Weights of a small GPT-style language model, trained from scratch on English Wikipedia: normalized queries and keys.
Each number is 128 + 24 x the weight over its row's rms, rounded and kept within 0 to 255. Layers, rows and columns count from 0. Numbers have three digits each. The size before them is the row's rms in percent of the matrix's.

# layer 5 MLP up, 512x128, rms 0.087, rows 224-330, columns 64-127
105:109103152144126192089131104143157125136153154082102118136179125124183122159111119163084100159106119115109122115163086115142134118126134122159108130124123135130114142167129078144156104126141123
106:117104152144162118087111116110148098122136105122108126086124163147076113115158160159144136111159157144120136167128130096126101133144147126141111145103132107129167138133094109123123118119071172
097:140087097171137132112178143099117146158115146156139085105146156125148100114106165125116149150101167129112110128136123127135136120155151075118130139125153171144096115133134104115111100090167132
102:140156143118140163113047139120168133129161141125089113149094111119103115127126156145119090091143124160102180090166121128121126102133133072107152118106163100105162100121111094130117142113118153
096:111047143121102108149077134109152131123161110103106134103143079125124148143128137175168128181127118152104119105129132114136116097136133111130171122145155123092146126116146126134173133150156175
096:165108116130120126121172090159116162135100126136142084121108125160103135127132140130128151132095114094141139129168088130120124114063126133108136147113123123125118144144124141180124131127093125
088:120141168114120128080107114114149139139102149116077112100171117133139125087122132189164099138160126144157140095147099086122160159091162147099161180137158133118163097108101076143189125140134123
103:088140090091112147081100122138173137083152167127098141088136122171162119133123171130139148157102123154134162145102149100133134102128149140157138145119141087117159122119094135113103142106110163
094:126132098083118192142098126078151125133105122122104103139124139116141132114127165121124087141135155151086162155107144135156128122153142123142136185097094120091096104177125125155148140086127152
110:124117106099145131073118136126145131153168165104087124128097128129138128121070155148131133146117160140122131130148169098173107126127139132126184150142113141100144135133098059117117127099137136
105:131134106109087153147128136162122142135134119129094136127144144104093113120108101118083103187140091158112190105159155129122087159125151107142144117062126154111163115154099112203090165099151171
103:098082103140114114129130138146096169105128133126132067106102110110088135110117170111135137151140146142115116111096115133131146105123150117103144152117106089136151114141123120168103126084157126
095:175107105079128132089173124113114138115123114100050117148155111127119145117123153120164173164137139089113151149113108128159136143134166090084118145147148100110115141140133137142151131144107149
114:171106111148140144087140115103158143179126142136093126132179148101138136123115138193108083156117116145092120151143141122131082167113142080118119135101127142115136089200134093173175133137118136
107:092108122135148129080098111128116180164170109131138124124137139143104112083150093108147111168116130147124119138107106144151138155124112073127109143139102154112122182108110134164123114157110141
094:132121139074093119122152128085145169120163092121109137145162111125093100118105145137104097134120092108136127143103114123144127125129105126102136152102136182103147142137113130142117104094095127
092:158126076128115168092117136095126133167149128151109099131157141140131126130123156127165073100127126139139123121141130111138138122108149118154132094097148143105103102148088126136121150153169136
101:141131088110126144080125117115130135129095130143142115115089191133081137124152142130100136134137133107114126129128123100171116124122129122136163141133070165149135112120089124174155131120138126
112:131122104102131180139139085118114096117147134106114126110120144121109141107137165167108133131130096159100168144124128139150131141168108070126145186073106169123148124130126159193115143141102162
105:161135137126098155087114102142148149101110071150115126122126140103109095124159132152119109148106130146133148118181122113140125101111135129135126122089144140064155166101139112164120117118168132
101:101135088129141107148119092122154135151140125116107096133132105113146149139107109107158106128120119137128135150133191148142055141087161142130172119151079150086136123140133094160150140139084143
089:133084128188089106147112120101144158154142132095124136129133112115137102166128146137134136138119149156125173102159175134121065129134130146154148085121145159121107100127129103150075124148157121
103:093120168122135126125107131130133133116157144114099090099128086145125129115093134091099113132129144152127106105147167099142136143129134107107128147096140137121145127126123111133154175137127134
107:149135178110102111150073133136163114135127127154095132083127138134152107091112140163117123101123126120075131091168134069117174132128117109128132140096155141142154140124141107147139129108153142
100:115120110111121110151070114127160149157131149151142089104119154170159107116159173134123125119123155132155143108101155096141079115128128132109170141128125131163119151133154135160128178130110125
115:121120147109110167068109113157143107145110164138124114103139079097167121118147108130063129131145140100119145114159163121154128105168110114109123135116079160165129146130146091143157124148143143
092:121130133117085139135126133110092113088150182088115133135117107150155157062142135190123153157085118111093129145104118116117124128147105129120115158130131124148161166091104122130164125104161120
096:101119133102151145135131110143121140160143113118105096128090109143141127063116108107107141084108127154146099119112136090163136164157150109097143120113141086119141119161123169104118133163125129
099:157122141129108195118158145158107180153147100100097109156142168168152135119087139168112123164109108168104143090169094110097097147129121122124123151107138149136126112127114166128127114089157166
093:117125125166096158093144140110106122148124131164123121140113105147109110104117087125140130132160144108116120106155088118129146140131113130151137153097140105136147111084107107106134156131112172
098:075093173138120093124131124132139113113136127137115101087084115143138106086149128133120120122130104146125136086102127126114134169164119130096128110130134137115107136123147110117094099128144142
112:124139124132069130156132143155100130137173097145114112124136136162138108139099186146106098166151160100087138122163132129145107130081094117095145112107147111120168101139114126144150177146129174
096:112172116092146150173106086112138136110088153115110121146162151120111155128131131127163091142169118180144144149119160101149133118126154140099135127113070124139147148116093127148135153148131147
103:099142172153100125129115120122108106135142078121130078103124168141131106111133123112132124124145157152107112160150125094165093128133166096078132168098131118156145120137128138122143153143122144
104:154142137111104154133128112124081114122107132103113107114140165160141137128149124145101140143148136144108153111152105074116067158123099142120126090110128106093119174143098161164092143111129123
082:132138120171142109105104126097129118090116117181091073108100116100137161108132123164113149143066111163114138157141099099157111135128191152118143150130160137123170124135120117143115172156104138
104:101129153147142113139077107133155129101119106134124129131094190138092105108131129135137101091138134159127149104128147122146161117145131142169155142113141135108160121108067134125127128136122144
118:107158144151099155124152137157150113153159125135108112107086152134115102112099136118066084122139163150103139113112102131134112079153129123135164124099174135133130084136092113111133105151163139
107:125120122127135145085112130116119153127161152121149123170144115095115154075109166166130096169147150109099187140130127141182117156101119129154167132116133110129129122114084113150166121081150148
098:125096107127152127124144131127133123122106130083098109127120127145084122115178119133088096153104143152120101144130136091151105110117124138129128147125121128149157116118124091139128173114086127
114:145140132154121103123132126133121135109112193147138135118158094159110109117138133125129137142100110136118084120155119115172126074124133092091126136120167122080129129162064116146135138104130154
094:146131135171096130096108091096129083120120122117091076094145138147117137116117125113110124129123137135131118102138123093139104110139156131095124143050143147164125170134092141169165194146129123
101:124123146116153137134115118117077103151148135109135135127105119142105110123123097135137137144142125148123137123122188102138125133120200121122150171099106087164178126135096112144112149114121165
090:098120150104143121118138127148178133130101117134106111103094155116107161069139104126122110123142109120139081085088137143150161160160172121103158149130124119119103134128127136094104119154147135
101:128137134102104137111146124112132132138109168141128124129060126115095121132120104135093123127129158104111150140121086094182125119115156110106135126103115138144154155091101171174131117141112120
109:123109145158129144099123098140080110182160156105128121142101155199143090087131130114129140153130163152119175154123124114143115104123161094116146186117141142131138169116106086146115129120126139
099:132099160115080122127146086113130122144143142120134078102107146122087100120111135123105150143147144148128128114146103114124105085098106149119145158146115119126164149148121111183135164122128136
101:132138122114156079127148109099140102102123113154116111116122127140126145120142158179112082142127106147122144165125125125132121132115137137133146170146056099098186117124085140138153183131108143
090:141123099087123133126102107121143137116163110124136099117155132096158128140097153164120143150134154133082152133125112106160128133081103132120132130148077148098133152125130089164158093120132146
105:107112182144129167113144122106146119083092121151128101058171133133121132126112154146087102126115112169140121141114087113126136132115164125138131134107159132142142122139119158134184154121123133
112:153076140123121119113089115161141124078126162142126115087140129151113100105096127130073126156073118140100107116135127115124155120125126141119179101120104132158127141116135145139168175103126131
099:124131101161144146100141120118137124120128129104137120099113134145134171095162113096094135114068098207093138148197098123141117091099124145152111152121101176126153156147117134140133167084143155
093:166144107111129147116134080124138122114136100098107108129152121143111130095165101135118138101173171099124126114099110101159119074133114152149184106086130138120154141080092136131170147107099113
100:105156148138134119099102107161117140149113085112123105149164132144134106117111112146099068129090130111123119103107134106151133143126087098174132099134115156114128138114133143115141144153127119
107:140158114117166125140116087135116112151103137134116105119121146165100133074092131118122120142140149121113146191099120137159130140107123144142140126126108156141162122105096113126152153159106130
108:123116131136107124114126124115114174165134112133131125104147164084140164116107131166109121146111135119085151123159127120169134074125106082142143123113106119147120127102146082151137118114179159
104:133170139123145112116129071161189149121126148190135109118113130144115134101148130152098099109135128176128153118119169104109158151127132129128184144109119162141133087119099108124093107147160148
088:126134121133100123161102139116102115172193120202105132112120153118146131111127128139108115152133114120132118096129126105164144148092135109147136117131149129141122144099102132144128127114108121
120:102114112163144151091084104128134188174152119097119116132118113144114092117156118134117104127151138144119126111114143108160122099108148155116151125086071139130138162116088111188159116121113129
108:155158071114107106116101133151106117164141147121117122125093123116102126111113151110148146118139172145110140120100163109121087059107187098113144173149084126156147145097122096150135120117108162
098:146162152133114097098135146106102094113127157106101109135140107137152165096123124156128114165157082133093138105151104135143106130173163083134156149091140117092102085125106115125156177105153166
093:150127112122144101105076096149114107145152103118145075134150129105094154138096119143146126104172129082137144136099143122180132106130116122158164154143122119132120167173093122117140116168134103
101:121135113107140142130101114126132138121105131113090125099135142100127120120097140156135102145098120105093153142134163123140083170129106096125157143079136173153152116169164099131130136111130138
088:149168095124112142106088119087110117139081156110114087106146153143094150111115135107143122167161133165152132096145100114153129121090133139121177181110123143142116140105073157129120127117136148
096:141112087132143119147130095099155113127127113133124102133147174086137135131103130107104111117119145171145146134141093127142135105139136106159138140104129150096150097118141109132205175153150147
096:102114119092108117147134119119171120119143127130089074112112157139160116134105188116161108103106123143139121132087155106170130109139139119115136113136103097097165102119127160154159187163093120
121:120101126122120122102133141153103148128128106152080104088141115153156115128084132117095107141079117100090134143073123123135084080134148092150136137153131130128139156158106108111176116091135121
084:121132155175101129123116122154157173106113058103133110130165136131159141133122091138104108150120093121107128091151136118149113100106114136184107172151106152131092116131096091133140117130132113
103:154188110150107177148149126109117097132121141097075125103111125154138132124098087147074098130097130167140122115132063107116106127082124133137123134093179137164136118122131134140131159121128144
096:100129106135136154095161087191162122135124119127081107129126127166104127134145109091105101146154138110129130125124097104125108129118123104188133157122071147140121122133107149128112129173103126
102:144117157111120123153128114160151131174133106075052085102148145119122113147111165136171145144111133155121175138140102137146098166133116078155150139118107118132148130112127113180121125133109146
089:133156089134089160127140114102090154126151089139134127121174141107124081119124161199126135210109143131059166126121148139109092125106119108142130116115130120097123116129126118164149129090181124
096:116107126138146064136137089088135093174143120140119137128126128149143101132101152093146120167116141139130121127141124146139082130140171140155161098099118166118129097132152091122142181080114155
095:092148127145074129088141131154120137133155149137137112098167137126130109092113143142137124164140125124121149128155134123120096171148147139130091120106041145126122130161108134150148169104181154
101:134106063179126120139161133179136155096151108122110113111119101131145109127132140147139135162083114186157156110139099140115119123111163120116126097145095141131146120109123132149164134121117123
096:125161149103145167107122108081157071143096116093093129099135174125136119115090126160100134153074144163115142103155159075160148074137128144167110138122117184102109100153138119160106159104133155
103:137103117143103105125107130146080155168169128135111111109148098138138076136118152139119112180093095137146135140107104104110120097121142109153123131105149145109099139095124135151158137134154121
097:160134125128116114102138104152107181152161068124114127172120125134152114102138121164115101150164133058088191117170137133120124125124145143130145154118103135122109133144140142128116122111171145
105:131111118165158151081127119090118146100126111171139116087159126153135173112084143104097132108100158156124163182092103129151123142090149112153109139134104118134132137154102117151117102134153148
103:123118082157121159135164116142103180191156097094097091110128162129162119098105182087153135144137116143106153120124102131164124114116138104118155167121144102161130169131140086118126134119116137
106:100118135102103072122154145098142200151154133111109098124121118170119124138106155125128142102136114093110158182139170123138066132089141126138150127118117137078110120149139112165142159094116160
096:109105133171154148114116114114166133148137155127120087166121111170161100111142161097124099112104099151135129102137139127153114116110134115115123144138104124121136105139107134129150186141116119
098:148170133145110132098133090121137092152097113171104094115119148105132139113140167106095138134148098125095108107132121131142136145131134125072148151129109170108130134151123126186181154112116128
112:109147105121102092073160133134157115154094142182136059116130149140106127137122160134093063143138089149110158104160084122170103148132150099098138148103104163125133165139115150142141127086120129
093:130115124148099109128169082149076130110129070153118118081140093122115072101164123175087146149134155098112151165112146125092124142141132141097129138160099119136130117123093154135106180131100144
107:127138139102127094124102131149157143113133104124115134131108097126141114138142116138141113143142102092099129127116147117138100116200135134100162160120111146115144103148106101111086171155131153
100:132061067096141139139124134131158122141177130136107101137121147155166087125108178153113140133131101144150141181132134111118109135124118114126132119122161132148125105120109095151164130072127147
099:157095125150117097129115162128100111147153090140143094080145145089132157112143121106122110151097122126060132115088126144131125144142156078144120146149134099133161142114121115115168153130108154
099:113123139150107106132145123127132158146115101115122112133142054128128114143134182163138155157121098138119172104163114146138104130124161133113138117098143119132138127110135078168117126102156136
090:120164145150145145122145134050116145127102107148128132106101120093144110129133106124133083154115106127112151117154113104138138063107111109142130119128113158159156142124156095133158129107166153
097:149136104082139129102147114135139139124122114102079113137093129125138176122113163112116118152121109125122120127150145104104120149091174120133114159095072152136136074174089138143111145119144150
088:101070118143125115134091137101130106140115122135096106098114147124127137106149115125143135103129112117137107129100166120114154089110114083159136138106107135155111090100110139118125150129142154
094:174134143134106153115090116144115130124089095094102110085151086140139147131117139117114107114136133130110165088149134134140127148114140122106159158119133163112149140139142127171154103172089159
094:148150111141121115111126120108143126139111133107112133092151077118142098113182097134093148110114127162104153132144108120134104136159108127124148153078100165080148142143123076135116148112173165
099:111125082133098116100178118166101166151159157144109109141142136128153116136125096113139154113121123123128142103106187138117123120103157077108164166137158117118131132110142106137174174094104149
096:166123142106136149152087114140126098110157106113113095127138118163109104125115094172120151115100156137102116123094068131116129138156143108159151105113128151117164091100103183127136140127115124
091:147155136128128120124101103167132122142098125149116133109125114113106133110152129091094108129152116120142123164132138141116111168106141098070124137064080151119108163123128115139169116099101145
097:137135113164107091106113129124095131107128115147113100123105100082161136141138122153121131200162097118099143129142097129119136139106116127147130161099122127093144158154170100155121158073107155
107:138148097152152098156156111080122124155073114119097103152099135144106148129087116094122158132114109104063134127186111115139136147092145134121149158109106148113120163158066094144138117080156170
099:128151144187133162118127097098125126131132162156139105119141142138096092085083133101110110123135125094078122143108144140133108111117157111117126154095082140123110132123100093115134102091093158
099:146111142096115111109163119116123128148125116118105129118133138113164107107112106159098169108162144101068125111139129094140141162108122112120153156089114164167146150149156064132144148098140143
099:130107137100141137119149132118112091094088123153129119125106143194134141091138128158084142121102200112094137178138132094114108102129145089137135089110094145109128136136089162158163163158090154
095:082156143136132127102158117149148164167119123113121111131120121212116102112098113106145133115168136160118120163110119125149100084132146125094149109111114132134136172134118133123148147116140166
089:124114128122126086063100134135134137099146100132131103092093147135160149141144134128121086112160119160143133125143136151159157138127110161121135138126112145096157142138096126151164162116112120
104:140140055129149133123132122110138112117155104105109114134124131149145120126151125109161152176069128132097164147115128076160114096149115052131126180141112127110144134136138141134155174158093150
102:139107100129133121135086117123169128159127123078103114139101135141141091131091138149108116149153106134106119115133146129150109151098111146150139080102127128098124120181117121181137105118171130
091:120146145124122127136122141126135134126093087119117062090116142132135152112157091152127112110130096154136134139108108123156101126126132078113134140073148116169125130090111140116134113130131140
# layer 5 MLP down (transposed), 512x128, rms 0.084, rows 224-330, columns 64-127
103:133116157140140158153148128090115134135106132121110156158139179109122154106151172081107158110126115135131092089128139142122085099119114131106145166144088078090112107160109126150121144139135103
100:058124135136068098151187158160131122140103135122121149141189122112128132108149115143114087142164111097097103096101094155131132171098156120093114122141150109164105134128180141127125108124139142
097:099102139076149141162120095125161132126106114175135132140140105118140150117122146136149121122148074142120105157142115126132111147096080163079095128129118080140102140128170129145128147122141113
101:128141137106106124115085115094147146127086108151145135160138134155113163128186140171127132143120111102132146102088139172122136120127098138155143145155108110129123130130136165082155117133093166
099:153182123145160108142152150130186127171106116130123120111144135135152116131100140124087106093181116125155081140142077116159102110128156102150133156118095122164137144131122134148123144154157129
089:141116125175120184155067141130138142106133114113127129103082124147124069137133144109105118110157145107157122135152156161128146103119107113137154121113160146084151116167123114107133103153121145
087:133119155152117124128167143107108140151098139107089120131137128146121119111160175101137120147142162161154093085110057130178140110102129182098157149167131138088110110150146161131098096091153154
103:102111135154100097140138121118077080109120141120158145084115143144126162130125138126121124080156151148129121095162114121106113126111104145119089155135131126112126204117158130149076148138118107
093:150095150079152146141114126111141159101126130111125153127131136120114158104107105101116127128113063165144097141126119123137104084092146156106164147122169164152137148077106115094110135105180111
104:129147121103103091098110141098086139100127135143153129109104154076192117102114100180143123131114137131108122178145163105141121130119153140090136067112094123148117087130109145085145157139140116
106:126094124147112183107152139132095125142117144120154134099131102131100075141120137100130110134118159109137160153146162170171169159174128159098087113159136087108116152111117123155142180109115126
106:090131143175124171136176187125133109137090152129165103122109117113125154150088155144111118132111097113154107118159128115148139120104128112124119125141098111110126140097105112143170151127137147
092:108139157144158102188124150115146132123122118117112112108070130146138153136159100092098123108110125168143125107142089154121075103091093144124114118111137098134099080128113094150149109121130123
113:143105132087130151141104145102128139140171131155114142166097154108151149155141131090102117124104121150136114122133104135105123129097106152113125146130107113124118195140091155114074095139138119
104:082096146135105121166116156126135102086126148142102114142111158132121150127113147132127124086159166114114169104129127127096111165132107143121141122090141093110117112140179172090155167143118102
093:110132122162114107115112125139162133099143090138097133130128106111135197117136127133119156120128113104132097153126126142147096089119145169146139089129142085142118165081133168110112089128110132
086:132074171142144116097141071100068091095098139095146160115115132143102139111110104153087185151135127150138123126121142115126117115133164130159121140078135128155151139127196139132110171093125154
097:114109146161096117113167145115128140128107098090103112119153134149148155106155148137076107096103161096145098132110131110103128101088133139102094100083151136153130130111146148128128118121172126
111:145103123121162131076151119128110135137149135098119108155102093118107136153136097142135156108154152085126157154089136082182154127127111119153085123108098114108165135151090130137130093117152089
103:099147139136145171147137113134154109156132124148099154129126119105141130133118150145137154148090130106155136160132167111181152144131117166130099098159148139126171120163124132157104109090120116
101:141124110140143124125162152149133147122104099158147146126093126113107172103099145129103135162140166137125127113152143064176112109126104118157117123138100139132175190109123139156081099106144094
085:094140101108124129135116109120099133167118140158135099120139157112127117123100129130091154113118119108140101155142081105145186128124154077107135150147096126123114126092150174144145147136116103
102:150120137115119112138119122095117107166123112120122186168088125119092108125149110132138083174162122088118133144112155139141098101096143133123115134127119111160126154161159202146108166119106139
106:145122144163123114097119143136134104095105110124114183126110150136121125135158144122117175122136171111141150097131176128149151112118117156189117088094148100110136130140122146156116104138139127
100:143148147119100116117162141168099187127135118121111173155157130126106125107139100123130131127126101093082094147121136117117125130137106148167062113108116139108126108138093127097128099166130132
110:091149132088127164138161107134111141172121116153137118156165112112132145120175116127094099070157146119097160126141103112146145169132095113145132076164152104136133135150105137144113133130161090
085:140145120128137121120136102159097134130078137151114090118115113157158109120112148117167096119093132120137167140094159152125118178131139157092145087170106160135155156163147113135153151111140204
093:136138103128080115121087140140126114093158150092145139085117113088117157165152100134121194123129110141145127103121099077115101150096155139130120114138122106148128119098124106151143155087118162
099:109094126158141119181097115139119139116146115113163109119164155120165117139154162100136091095117128125182111126137125118097138074141136161146143121111121083130149136166174108138125151121132145
096:134139076113099134161137138086107122102124132123134095150149153121140087160109157142123095127144131129160091175155138135137102154110129104111108127172136143133189115158105194138154149126181107
091:132099112110145148148097152111138153144104077119159120127095132150081164107153143090101136077109104121106158081151104159154104134135135122135181095137145121106113125110159109140125136140104132
118:124152147128144120094159152174082142103092149139127167094152099131117127081120107150156154155085144102091121104174141092123144108123132121132113085117109105121144122127131159180129129136160109
094:118071140121132140123161109200140144119117131110127154087098107102133184115129082132117168137139130119088118142117155082127164112163147131160113136100172117080109149116125104136097103110126099
103:123067138113152098125126116178109128130134085087163145120119175134101171149136143076117134094085105138114111119151126160175132125153133122126182116107145123169154152148141131112095136132112129
097:095104146148143114180139101102125112133137107119156116156135117127094131140116130104123096084142117147136126152123131114167145109115133165158081132151177123136113089132122141100138144150106132
103:146157123146144137117124146106133134103101130132128147139130108090144133140118139123129150150080126140125131124159119112154127136115118159149106106105205122095111143088142130133083151148112106
098:117185117133129162159137158127169116119174110149094127153115101077156119108100126118114105132130106103120178139132166149100100106104138057140134161149135122134191081146115121121169107126108135
111:114140161153125165128143135142179102143184115126085153120148104113136129072165154118140095147116158080112119144146158174135159121104122121132151146140119127137099143097128107107114131163095127
107:190089159161119127165112101097132124122092146132131125112101118115120184122152112139146124130097126187113116084128102104119114137130176122137099123159105143087095174139118100120107103121107145
100:158132109098141165149163139119116122120116158152162091081129159135170151184130139175129119085114133109124143141125139150087109131140158120102108133088140118126159128136159124126128063131125154
109:129113118145156103131106092089117140119166112145072150146133145159124158084113070142118145122118133093153113152154137117144136151137124130166174128132134122145090153114122164135091137129140077
100:083090119134104120135137166106106122126148131105134157105137121081150083161126146111147148131134146141136154124125172146053128137124090129122135149139107095149125122132155121082157139125110131
104:145137120113145104118136128147124133117111134122136125145193123116121118088128114128147108127121086089129096154096094143152174135135169118135164149097146174122104115082158152145108076114115133
089:131127118135131136115142153130092131141168131114128142150149159130132154172109154095106115107100148103094087153151127114137097147108103103162136139165132096108124131097129099170137146135174103
098:122166135084132109139159148167131100175103101156124112148141168155136122112156133134121137109113143157120094095118088153125106092160115100136075074122160153183128084121113135121131115145123139
100:169130127122101129149166123122115114084134135110152123097181112135155128065113131146131135122097111123146118125136172112137081101158125182101148158113172123133137129111147148125092142100120147
106:105103123142107121149118145127155155111148109086182116146116162106102109187092147135133139094083142138130111169121143142064113118138090117108141130094120145137085128139161152096200141137143192
101:132173127103137109169146123174138135109072124125159117134128148163148136102167116150118140097118073145118109134131087095153177146117135110150105125113118124148116169120112125153133083087095099
094:145104120146097123092124184134114118138102119130146089129100143106127126127094113076152138117103141106123124129133135117198129134127106094083169142150107098123115121102148169133144153119120155
101:094091112112110139100130135125088134129103151129149196106141153165109102100148090155132134128122114117112164137113131112098183127187098145147130114123118162109138192133122140129080137122130063
112:093128120156134108123142124148160119128119123146108153104160135106125172074158107104131124125128132102119162153147093115167117104149113143116115140137175096151095154100114137107105115120087106
099:104147129134097124136149130151121118117148121106136124163099122123189074187122128121131108085114155092160123122097138157114162175081153104087127150139155096156096110144143127131116109136161112
092:097119174132159161141164164114123100093070145157093146090105102103121135179130110173121142136132182159123142188097127126117087115111120140128083110114132151083121134133136138134098090148118134
096:128100175133140140135154139132132129132121107099075120126112116120124168153102150107125152127125138142117112095128095124118136095103125107150144159149080141116107129113130106101135128150168121
109:122114109110103115118146162129075132125135109144100167124137137157084198171125141178119106138106111157184112135120140105123156150120137115086137131095136172164089156113141157110174133109105088
109:154161126114174140111145077114131162109161119096118179146143156121118115083131104106129135134154082119115153128081142130123174168144123112165128098083093156150127156144086156143134106111100136
103:157139161121148106113156141105143130133173105108111142111123113117097147116158138129091163147167128139127100131087172103154143083075131117177117140146145116105098148067138169160129113139147138
090:138147122175102174144108117115148137117140115141096118163114071122101148142096131110105174142119132137140117104160151129136137102135139113102160079094125144114125132105114124091138161153119175
116:143132111067094153115107113118132137144128150145138169127146120125135146089117158145102141137110122111141127150125141148126119172123113123129157126149130173127121134161050133109141086104148128
107:119069153109153116155079087068123143102120144153067161095115131162092133123106157131138119116163091136135171167129098119132148122139133129112118146124163115096132100119120164140096114098148165
099:105134141123132088094116138109103187108115150154091119115129101134133156104124116161122126122152180105145087151149117136144063123112114154132120147123137126100127136140125158112184097129116143
095:144077134142125096131130150124105090137156158122144101105108080099116100200142121177112151097096108148123142131130170133110159153140142070073099133150100114121177133143120143151143134102150109
110:168139115160122166145127116142123154103095123147154160111137088133084142126106156117142115097099132118140161119134147101141163146136176124146120141130128135115127098114156125135156138124127128
093:088129081113134120091138167124135102124171131111149101098119130127144111123128121152129142153099139124107073191115135136117138143147080113119106094157123135105184132126109132122126116121130122
099:114144099141108126084144160182162135134126158150110108129094124136115129096149056111143136090147160100129131128108078119128148147175122137115187115130096144080130096132106159122105108149162127
098:115101122144126163119103118145131150089116167118127172091150118111092122186164093130153141140159128125137158100145101095092131119147110126130153137095168122132140126164098149109124130094106120
123:143130137126094131104135091130132157141166124097104188125107113130102142109133111163118165105131172140131107149126116080137147163127109154175148108065113134118127160108116153125114122112120131
083:135114164169128159169116120107103103104105112199080108133138113139119092149098161083131149126168134098093136123084130082107153138151127152080137160185135168159156106158130150130149131140129112
101:146131138118089141124110091082115138184107134152123101166072143150137092151104108131151098168123152171128102158155128144124138150080113123109108090143097167156121104126121090127148148148152124
092:145124099138105170128131079124124156136121155121103181120100110116164116103141127114154137136159091127138107101162129116111146171134146146148139133172156092144123150128124135128092136108136129
105:150197148134101107114137139126147110095121147143130135154161143138102086128110112152138116084107134118101126091119129157130153106137112136163113136081126107143149116074119123134131123126097099
086:118123128110123158182114146134201111155141134124108110145129116138159181145118108146132092137147100081124146117110108125095148138117136144154159109125130109097177094139150095153124111112115135
098:161152139143165154112111158120119106105152111116115139138148123142114062156199156120089157106128117081148129090135118123097131140135097107133110111114122133131141154102133184128101080175133128
097:149168139170145168149118103120137153100103115139118107086131124132137152095129134123157084129111154086086124117161117121135131069123118118135110079153146149126111147077132090105128089159160163
100:101137160132125173111137131094093127099144092147144155111086153149106112151118121089160137099122140097092109179119099139146092102137123133131146133119120136100116136118141139122137110124132154
096:170084135152135115131100149151101165149119121187131129169112145103147104160115131062136133146098111164138142142134140117128118141128146140124176149135118138079126087159102134114109141147116086
101:115132109094153135134132151128138179085122114123114153126124108108119129116103152113167145127134140103111106122147087113111141093151116134145110140142108155079168116129140094139110152123146105
093:116126139106181077138122135155181140114119170138141141123138149124111148083112128103127180093108088136115117134095086103124119143135137106156111116137161159121086119101122137125122120115066137
103:102139164135102098155175134128100152121126118151159153138197109135160103139133102170158116156146151138089116137087104149120123146125114142085148109152134138135100114124159082130115129142133137
101:151102097088150066127137123138194154149123144124133161147120136152115177120124144159106123136107148142118099079160090168148101147136141129106156156156133106136119106151123147095123118107121092
107:147123148122138144133153160104112105134084126153098115109100172107154124127162142146128095126062155110124128151180120150166122119115086126153130157120136116109105122165141139153146125105103117
095:121133170102120125152178135131106116158139117130121104133139181125164098083104143155144139141161136095115170104149124166165070118110117124126162123125099140128144134094132130107100118120172148
098:116133140139121127137122135147111098119078119104099141134134139168104098164144156123157135153109120103098161119096156159097092121117149114134124133141127152123111143159164138105202125130089093
094:119122147117090169131162205171127105110101121119139131112151127139104126138108167124086102146114125127119155124150117170139125145140133118145165111157138153149134106140191154115129090127130123
091:153105139097099106096116113196118138140099122115148139125115151166138100086170086166117148109100121167164133134091141133086113145133087129088128097178165190120136131127103155118109114132133158
107:157147134128166136182122131136115134109125143163158104132126108131129163168126147127133115115123133124122107094134112101139170124148123115101138120167102133111130134107113118174125115144155089
098:085132137136099159130150140157181108122131141167151124151103120135060151124134056112102116105130121132092141148142133091154141128144107138093109133126099123120137187115131112124095138118128116
102:088090148130131116083160109146162087105174093095135154163099130135105123138137121102106108158189133136097139153151105126123138139107148168157142143106137149143157099164116143135152129141144107
096:157181148161111159089144148140145093166142107124062142121114117122133163114160157113099110136126119107153090117126097128153134088114080144142137143138101141111144108105090142096155138155095112
098:098118155080120130148152140081131131116160144186126114106091130138122104129095115191175138119151121140151118117107098134122122140151129137151055101126112098136112119106145143126146132151145141
098:108121156089123152087150146183116142176156144131110134119118074167158133104145101132131111150128150107119121142163133144159112111117121131100144125166115136149137090121110151114128092117142067
086:142115180125107133108166171142181121119116128129141131095106103119119123133130106074135138132095127104152149188114132143065111128156108128115088120117143107108128117165114149091159081134117121
093:076115113117123115119158130153121129128130108125147151140121115105135137127114137108165108150176120197074184127098119146168085134160170120142123143132143157107115116138126149117181138159102114
094:076124069150105117136125099126088175148135136163098124130142167130148116122119052148153130120150152095137112146105098132119152160148089136123123134123121101149129137082120108100144150129103098
101:132102107122128135106121128134090173135179141095144179106155108177127127138128130126143128110118142141131097185087105076139168151131132139127125090125119131121164157125132113133080154093104134
097:146143124139089127146126097123153183103147135126131145169128139095127137115103137130107111115128090129081096106107124169170119127126137147174142153122121121148105146124114079135141077137106126
093:192164129144164107091091129124079112106134117152114111160134112088123107151093149112158150117107121130122158125181110112167106125138134138113116138169155154122119137121086143132146109127166135
098:110135122134148143064145153128103177104121119137116140162091091156129153129093142142136129159159123139099086137134116091130121107114129107124140155162121121142145080124100133120117095145156169
109:107134127098112149163156151171116137133138138175136134113127148150167088120101121128106126164152109163128097114107120116128169133112127101124143111163110158160132101119117114089159082162145092
104:137106144139120092099141112117093123131119132119107100152112102150146138170095127133156115142130153150122127154108134131145083102111163193118147145174120115121104097163133135135085146116094102
102:132070126108145135113121181098084130096154111101137178158107096156145130109150144144106118122102134121123137139094209125139138106119110153147104135140139127127181115094117153127166090126170151
102:138105160097141148146136088120134125091107165142155120113136135110122143095109108148112126125133140094139158106122149142181116142171097159129132155103114143128163111096117124079070114129127142
094:156100131125135114138129105147091108094169129121116109140161162127132131150146137111107141132143141116131131113192150065141167137109122091157149094113113142114145126113114151185131124143159121
089:140120103113119120122158144188098096078148151120121149148123082104173149112135102121149085127135122127093148132132132129146152147110088128123106124135132074118121066117101104153127148157144144
108:134104130138099125086166111159047143152116114120139156099095113106099106118137122159149095114144124092102113113144113122160130157134093153136131115144157156130161089122133156057164118164094104
106:162154107113120152154134171110118172129132142143133125192127112114129126117116062108111151135141105151102096125174131108136153138113088134129149160164140115148120152112139117140086133153147117
087:131125145126125143127102143122106121119089108172149145101122151111105070133150157133134163139120154142120146140122151152114116087112184118128099143110123160104143099150122102135169129130112116